{
  "d_mlp": 768,
  "norm": "layernorm",
  "norm_place": "pre",
  "norm_eps": 1e-05,
  "positions": "learned",
  "bias": "all",
  "tie_embeddings": true,
  "lr": 0.00774,
  "beta2": 0.99,
  "decay_fraction": 0.681,
  "batch_tokens": 65536,
  "steps": 4094
}
Each number is 128 + 32 x the weight over its row's rms, rounded and kept within 0 to 255. Layers, rows and columns count from 0. Numbers have three digits each. The size before them is the row's rms in percent of the matrix's.

# layer 6 MLP up, 768x192, rms 0.184, rows 323-422, columns 0-63
106:116128137167123107130090129187115156063139155127125145067160169101105108168067130106127129080171155062047122121141137090113149084098086156108153118126109094183102143161147121101147175144161078
094:154175107148092118118118127095114134109088140101129122117138124117156154103124124152115097135144092132116139088166073097120074161174042137095129147152206053138168114100132093178125079036145134
104:136101154112127110149153127113134143144081148133186102094110109114112159102091099095106156105157174084123141136127142103097136117106136153098129156175152158112213149119083122110131160138138167
104:140156086139138154111113137135100128106118129161122190106127110169167135141087143182093076142146106134095129144080158131121123130108104122137168193108125143126057122118087165109149192111116138
106:176157136109154097103086150185150185106164108106088139152187133134183120075091080152076130155121114138141107132133136118190146119107154134119107098180119153139122077173111113121075132125161149
098:149080176129131079131069179167190134111133112106125112142101084158082062125170101165103156167138078111143090102057070120144128065125191136149160112104123102137119146109128086093094098105111117
111:165139132115072164091181104126084090058157162175169139167100118128105115168153095130089123146097106124132122104140120126118112126162165057119099096123107185155112132121184139139177118125103121
095:145224106163115180164082122153153126098118155130137124125135099190151131115177114157167080125208094121114112138150150144153136045089138140143139142173133124191159103114108135124168123094150088
101:228102153163147145139122101059096131074158112166155131137135132108095107137077140112080165111117123136168067133121166093128125189136109202160125140141104107125117079117076082127135160157096127
098:133165139130134164121149136116148099145192095080118195149131140070133109141128100067155102133151171113125166168122082182100101134200116139158096177138110167168174149160189118142080176136167150
095:119120126094139177176111124076118088084091118138169148149132167130130072182167119081165142196098157110137106154127196098121170129164145090124139148171084109125109106101097128179148115113071150
101:119134111167132178112151133120091073101154147163131111135170158138072135165149145105131155146158120094138133169093092109139110102138156135157176135139167163177134224102113155095089154106103098
105:106105138069152114169076112137128106105182100117127057112048162088097146161128108153094127156132087117142153115117144119141140081091163153213135132140125143109109131106179182115180146082130139
098:085148123089154117115170113148161174076111152142142085077067169159130163117154157144082076098099139138109130131142145146096089100107096140123095124148145084127069160083139148129145144115133206
096:079140187137111090180152045122145118196116117162175086166161096134124121126095114117129134146131137161220156159067106148136108117144124149112128103186174132134045143133126176088151144091163116
099:117120162057137119089115164084139162165090134109137101126078161127093162139110176109080158123126118087108172160117115159149116117142125076144155160110198129149085091096164078125164134121140120
105:176101147185081174098168080122155135134168133094161142156113159124018113159111128161127159117148149121141143176122113114088105087178042090156130144149108070173073183120146133134158091159156180
100:244064124114141153159079136146102161069135126108149151106168120094101105132116120082077137179146131101101188188065156104137179153094093102125141144132106095104135125087170127125168143080158130
090:155097115116101121113119095126107102122129104103110119143173107163118095158157142142135115100115143091127102135157141085132169217138127185135168105091118178117100082106086133131139143047087179
099:157095107083160175155103110106114055123143124079128138099162152164120101126168131177136121119081124141131176129092174128184131152192177126116132187126197159131099184089193187122111150127115184
101:138167152168052174139176116120120081143162108108113058142189128160126091149100071099077161080171099112098122161147134158151139133134095132161144130127184121166109099149075111137120135117129098
100:054167128126087140104112122045129147110096113123147130116191216076100108199123091092125161159096136142116110058154192136102089126092170118142121118114158157078140135098171155110108123127173119
106:124120118122094129105146160157138173117146168118135079163153127131130124165139157100065110168064135121151156092047144160141151131088128140126061144104097138099156130133109144126172114091137096
095:115148099122119047098172064124126156175168150121160169117112146166183111183083119114096168125140124110113131088141126121162159081185128113176135137113107091161076119141121105121160157100089170
104:136059145108103124083128105132188186143140137180116145155085082149184067076084154102128100157077130139135085148125140104158161156133091061097161115104125060124094119117075075117177198134133136
101:150165138099111066095160126170139147139121130094092113163149176098148109101096128123144117120087126108173129164129044120120136147081160083182166124094179108109113137136165152074181107134134064
097:078152114157163154135092144181087097125074130120092100212100094100138142119122098111098099140125136133137164105144087195132113112120126104131109109116141151073085152126111133092152085148182163
103:090143186135114084143165120143146093096189136134059145080088129099170081100116135087137119136133070136158112100067163138133125101179128097129098164108106164131122121110114125122126104149120132
101:117092121137153126143189126113172127120153199114144171085161138070095127131114121108099165171157107196163167088127178148156167177171107126165136159088222138160085177137166118130070130143131156
098:063114121125096117154135085127133083118129127075118116136184093105077157143131128152076125071143129076141118090116106130094132133115110085098046124120073109130127133151180072134091144124115112
101:144160096065117175141099162157135107043161144130101077101119129147109115173189178151110142156133075200087134133072105138119046135109210152111199199127127091101163108162150116088122061105037175
097:095146135123147154105095111098087035145200161088164129120146111161159146093135088120075139205055123143116107136094120103181141192132153123133119121130107124122136112098144084118105136175141062
107:157186113161131140182110055174096150135132159124142165109105131120104142110107103123102103193211127158127086130137154145139127185152128113166071086141180155091124175168145125119097064167126166
094:108073139147138110088117123120149099104139118138132154143148148156118095093125168143174137206170154190172125125159121131152158180192154119123167135139093163111135167112099095145124116086075150
098:142109164153085118140179112180150078124166140043110117126098107065140098087116135150091070128067160178154135086111125134114109089154168147151140106165153088175084131089121156101165110081145126
098:124156125063162133107095119123142166110047122127147161179152172145147054095112113111147088115154148099076076112096153105098131098173111127120053122149117173133144141135162068158089170121128089
104:164120118128157123128144186106072096116154090092126192146140126086153165179062133131060175177054123093105142148151130151139093084141080121092089139152169136126145114121093150101124136200130136
094:141134069095130095098119145117143136124069177079150089056136177112193112067134154129090134149129167093114154134119150156096166109178132042172149169059065099120174131141139149103149089073137124
105:157175170193098144127134142124131161078125117132087101124133090142149130137106143161110097101074077115159090176119101115153075139096091143168130151114163129156147137111133099137099122098164132
100:158114180114106161075172161175086141143098167214207142087124170116128131148131102099131180121143146104143109134086197195106104125139204177132118166063090135160184089127127090092080144166070131
103:151147115145161115064120129108161123161114120087096150125093122079108138120169090151150151140137132100072099128073152153132168114094174094056154162089107084155098154138109166071142149091104162
100:141136140070134043112142190194096148140173168169121151197088130158131118129111145052122091192116109130100118123167087153095154104122174121128115115126111138104126114165158146143114109101125071
096:163164114109127106202166158146116146048085164080111094075119136091112042106134144163080092133140112099120086146162105106075139154146101150081125100141167116133129145214099177155139122101183149
111:132128187080119092101102148132116152106130098102128156129085174090143155112173130123126193176126159118169149113092103133124168177181094094146104086159094107129141122131112183167164159095116111
088:110108166106104045094161118155129068154171130140138145136145093147175122186205112074040141114090061123136150073123194114172119128179060100143123116155122078153141135161096144075102130086140116
110:076100126127080118101141141142044090093125104152204146148162125130090137143138141112107106182177114127098104085074141137072143112118131121114117092087123153174124084119132144110177122120169148
109:140116113114094164123154166137088083099135190101183113144117170152092138092125171121144129126176084085114131113129129123086121151106152137090126130118191087118097096109108116150180188101110162
104:129129081154085166067148088094129133121119093127137094149110127116143167127147171142151114101147109180148149129108137159156154081163158114063119113101122136085145147111163185105093103183087213
092:091206139115167089158076137168083107128125164112186132131105105116092125146084127116093115176146130117140130089089175144111139067116085118093168162156233165126111132122119164133148134119072097
098:117159119085171172107144154111138141128075147087081128113115156102124142144089109115102112188130123141145176109145085118165113152159122102126137095238141093118112169188140151181161131051060135
104:075058124165097082085129219115108109164113055142149169155150158044110125132131110152122160211144163159155143104086089135092105120129187149122123105170066126107111141070086147108137127124154141
101:187117100163123201103141110104209079130102163125137131118165158142116144125080192168131126152106124110151109148085133137134161103166113164108182088107107146128072140129195148212100156113159136
101:132183151146104105109114128131116152080111133166157110095118174122117159109102119102177134120096141107147188041104117110134136141137121151102185181150071138160102166135141140090153186089128104
100:125122102178134139075160137135105149147168134198123145122133137113112105103065189096114150221161136161109076098101172067115125133149164132096125117126083150162122185187052103128131138084106209
110:121070093115088119148126119142169076119127144157155076121077140147121103106155190149116152108142084112072171186098123088161107106141119100109141136085152074114095133096157081125185139078104121
102:126181158064101135140125108166173074109103137141134112123084062123148130129117152162114107099173059089119104077107078112093160098093087072134144113107172048111218145141113188100091142087132163
103:142146073159121105151188156078225177169103144139183142137081096058156108106089160110159167103061133108079086173153134155101096170132132103149161089102153180164097133119126118128177060144112188
099:108170169146167120159071095091106097090118111122157157148194106116175103082174135164119147154135149136110207070075142154105083163099151167110178126165128143130118144168149167084121174112092064
098:126104092102151120078107113097122105122120098176098167097112110110100101092122118150084097128128069129152050119175094116129112071101134072138144195152110123139181154142101144057130136211103086
110:066159080170072091142093080114097160135121052145069089197159136121085102102129120110074123147149150145156117155119121097171147129115156093127143168155134156175085152127147111126150154101160072
105:167155138068162128089122061140127125124026093131183151175182145119155125106161090115107118156187143146103173144145168113157103121157203156139159194160116194142098139153099134149135123146072145
104:110141117128156148130135104113106122132138103166165137188082154131141104178136135114094131101139103149148125152100144165132164129148140168119143117152111103109204111068127147156040164089050073
093:104174138134168114130043063143137089132109123128100062115104101154098050132126077133130124148140184106115107167098090109084099115192130128067081128115144163128107156132082164116146099147079146
105:107117085142122124092144153081116162129123154044071149146120194132179140169131168137197133143220167140124136112152116101097127135103191130106178138172126108106102107115139172127140111141121209
105:140207106141137153115106114137111144129174168140032148133119089148148072050092105091086062162111123113134107115128153065102170126156146162102205075155120122157147144098085112175109080088131093
099:121134109138114064110114138127170120092180140161155148110117128113137147189102143103099141163139148135144171143130141077104114185110093169178204144155090099189089182134137115109084117128123123
094:131123160093193184160090100121182158135123098159148083114106159109111143092108111127118145141079179094116181094156167110177138107162120118087144133103136169081085133109101143158178110140159171
099:106080145140128140123123123094099194123152130126087142120095087057095122114161136117127069153176126134097123139076094100107064132114117093108179117088089151051126145100105108127132167056094102
101:120097085067088144055138111069139114162108097099105130174181113132144074120118076131164157129189073153113181120150142101181145158159153143149122112149199156142133063150153122135110107055138154
100:160149069077156187176102135120160144120115136148063117177097143156142076154080161158142166115148092083141142126168180188120133131092216157128141033136153137139060162126158142140149132033126141
100:114166123126097130172083124185149157148142095143202146136111132146146041124056162165123067144154142128148126145129174116132173144149162140142128069132168169085110124156119153130155176135099138
097:123136126128118163186128161131087143129099173118076183189171105137071196159106117088044119057157108076157154111164118138148141133110092139131157109140168136120070210132118111113115079104141190
103:091064114111083077139154154127180103104126101217126113152121140078129104142150061111112085145137170100162118083116174143078073156116142085151115099189096175195093159140127130130159077046113116
103:144164101138123132083128116079187105160120171160162103151154125124144149167085130110134123120151116122118054151147139143091089065194163148124136140102152119143088140160135187124083134118064145
104:167126121167094086113120163155125053119124126111153134169144134136083158165132185158132071137147147133117180150152128130157167122103210120092132189104131132180103167057070133153115141162129088
099:092188081097103058086175107102152138151173114105086142180126150125156115149086115168117124121179133179157113134120202175131141143145200064102082141137112174170156136128163137119116147167153143
097:119170152096113160168171168140137106092109129163120148106171156096105138117111109098118148152101152103168114068102141179107093061153139134127123112107130136128148119149162085236056123140156092
092:140075055088087112109128128148118181082152087086112165113102102106082125126126114159097184104135142156101154089158194143147134132125136136113141169085116084101188125112146120121155159148117163
098:138077179117160066111100176078116088155162131096094104158064131165102165134072118173098220230106171143138158175174096111120139115081170165134145171094101146128189110142147150099117134106166171
101:133115130116171166099122115129141114152124208151134143156132105117146085029122169111132108116101131091119096121202114098159094112169127145162208150149131086138143119061121126150136147115099079
090:103110130087140144197153108116106179116132154119160170134133069109103107130141133185115127089126135107183132104138158086132086123125156115126138183106119174097063058131143101109133091144130169
104:127101123196138148152108091134138099150132099141168163103122121129138144197090093124099121092128170192083172131161171141127097143184114108086095147150159101136136196158190124134125175133105094
098:088127148147109149144162113111093051172140170161142080100153096116097128164119108109167044194121078140111168107114185087111131126108103105086154113070109138081115166130157145118161102149063114
098:180099077161162166125116087169126115118113099139150143085086131176144103089108148135087126115129096122143152151145126140108086108090104079113151140098111059138083125136107114163148122084068098
098:094155118086167115121119132046135119142139159077128125135121080070144062138094140128156151134125194181079151075158121060116082143145130130116159125161122101175146115177159117132156124137110144
103:142107153101105147130118100130135099086104147124099130104163186122075097067077077100131111123174119117148127163119141140112173117105114164203111131143094089102149149133096065157192133148127144
098:128193113150145153141121079157122129089155166127119127096141133119120116196152042153113122119129087086147107142106082112154132151131139169142148145133154059129118135155124141120126127155085117
097:176129129150104131152127144070099079099116148128123082173114132149191121127148181132151143149178101166073126146059106112109125115119156135116091160174102164107095143107120157137123117129153143
095:133168133102105070076127151108116079084150122147139098124134166147130118148053042096149141130114159129143156143109113176119137124042097090172186131159172072124093093169134167115153132162108150
096:149137109133120194111170076101125116065128148117087124127115111158128079119104090151138189151099122161138159080140123153134148175052176133169112112126117180076144190152101138127123164175151084
104:162085181105139160129106109135146180176076123071152127213121144123125152091127123101140063188145103136124138102165199127134116155208116090107175155116114145158108117079152151091084117110155127
115:121132130120127146122066141116130119109151149108134048171134150160076104138082136104111154175144125182109150135128151097137142150162081144119079159146148070193085153164133174148094163168150112
108:141204119095172141082157100083099109139111084175171096071100145110155085143168090101103052129111190105041125143079164148119085078136125128099109161178140063097203180136117112158112176149172117
106:172094155096105150153139108162082089138155136107156164162078125102091110113155075135126148152157100061109089114098179095058123172159159098115157157119089159137101170062108163049172168109110110
096:128128177101166143119115132139119127144149192148112134115134082081148144113127078074145131158134125102079064153161145158111097153132132091155172101197132109110164099079101122147115112113133131
097:220144129124089149133101144200205146112141093095095144160133147140165127175068088156090070084102131122069100135103174128111170129150146078130053156100142078119129112101133179127106113177130130
088:131146126135121145131139170114118206130093151157238119132160150121146097056132145174125120163062093128119135078167086188156154138115182068191178136138134099165135097163114203129194140109086134
096:145051118111152187148198199195124105126128177078094099152164087054103120122095142124164152131103117152124125114116097137165142129116111073130140116107115147060079122142165118128173180148099158
099:129157078101102077174123175144139094101121128181082165136078168140137114118111157136129218122122135113156163113140148105134081148141131081104062144161058104165180116163167116176140103093091138
103:127178081130112082134173158111137114141181182176097174159145140173149141110108196107098145114124112131090155150161161149099100148095103110147091127146156082101138073138081135159091097187057121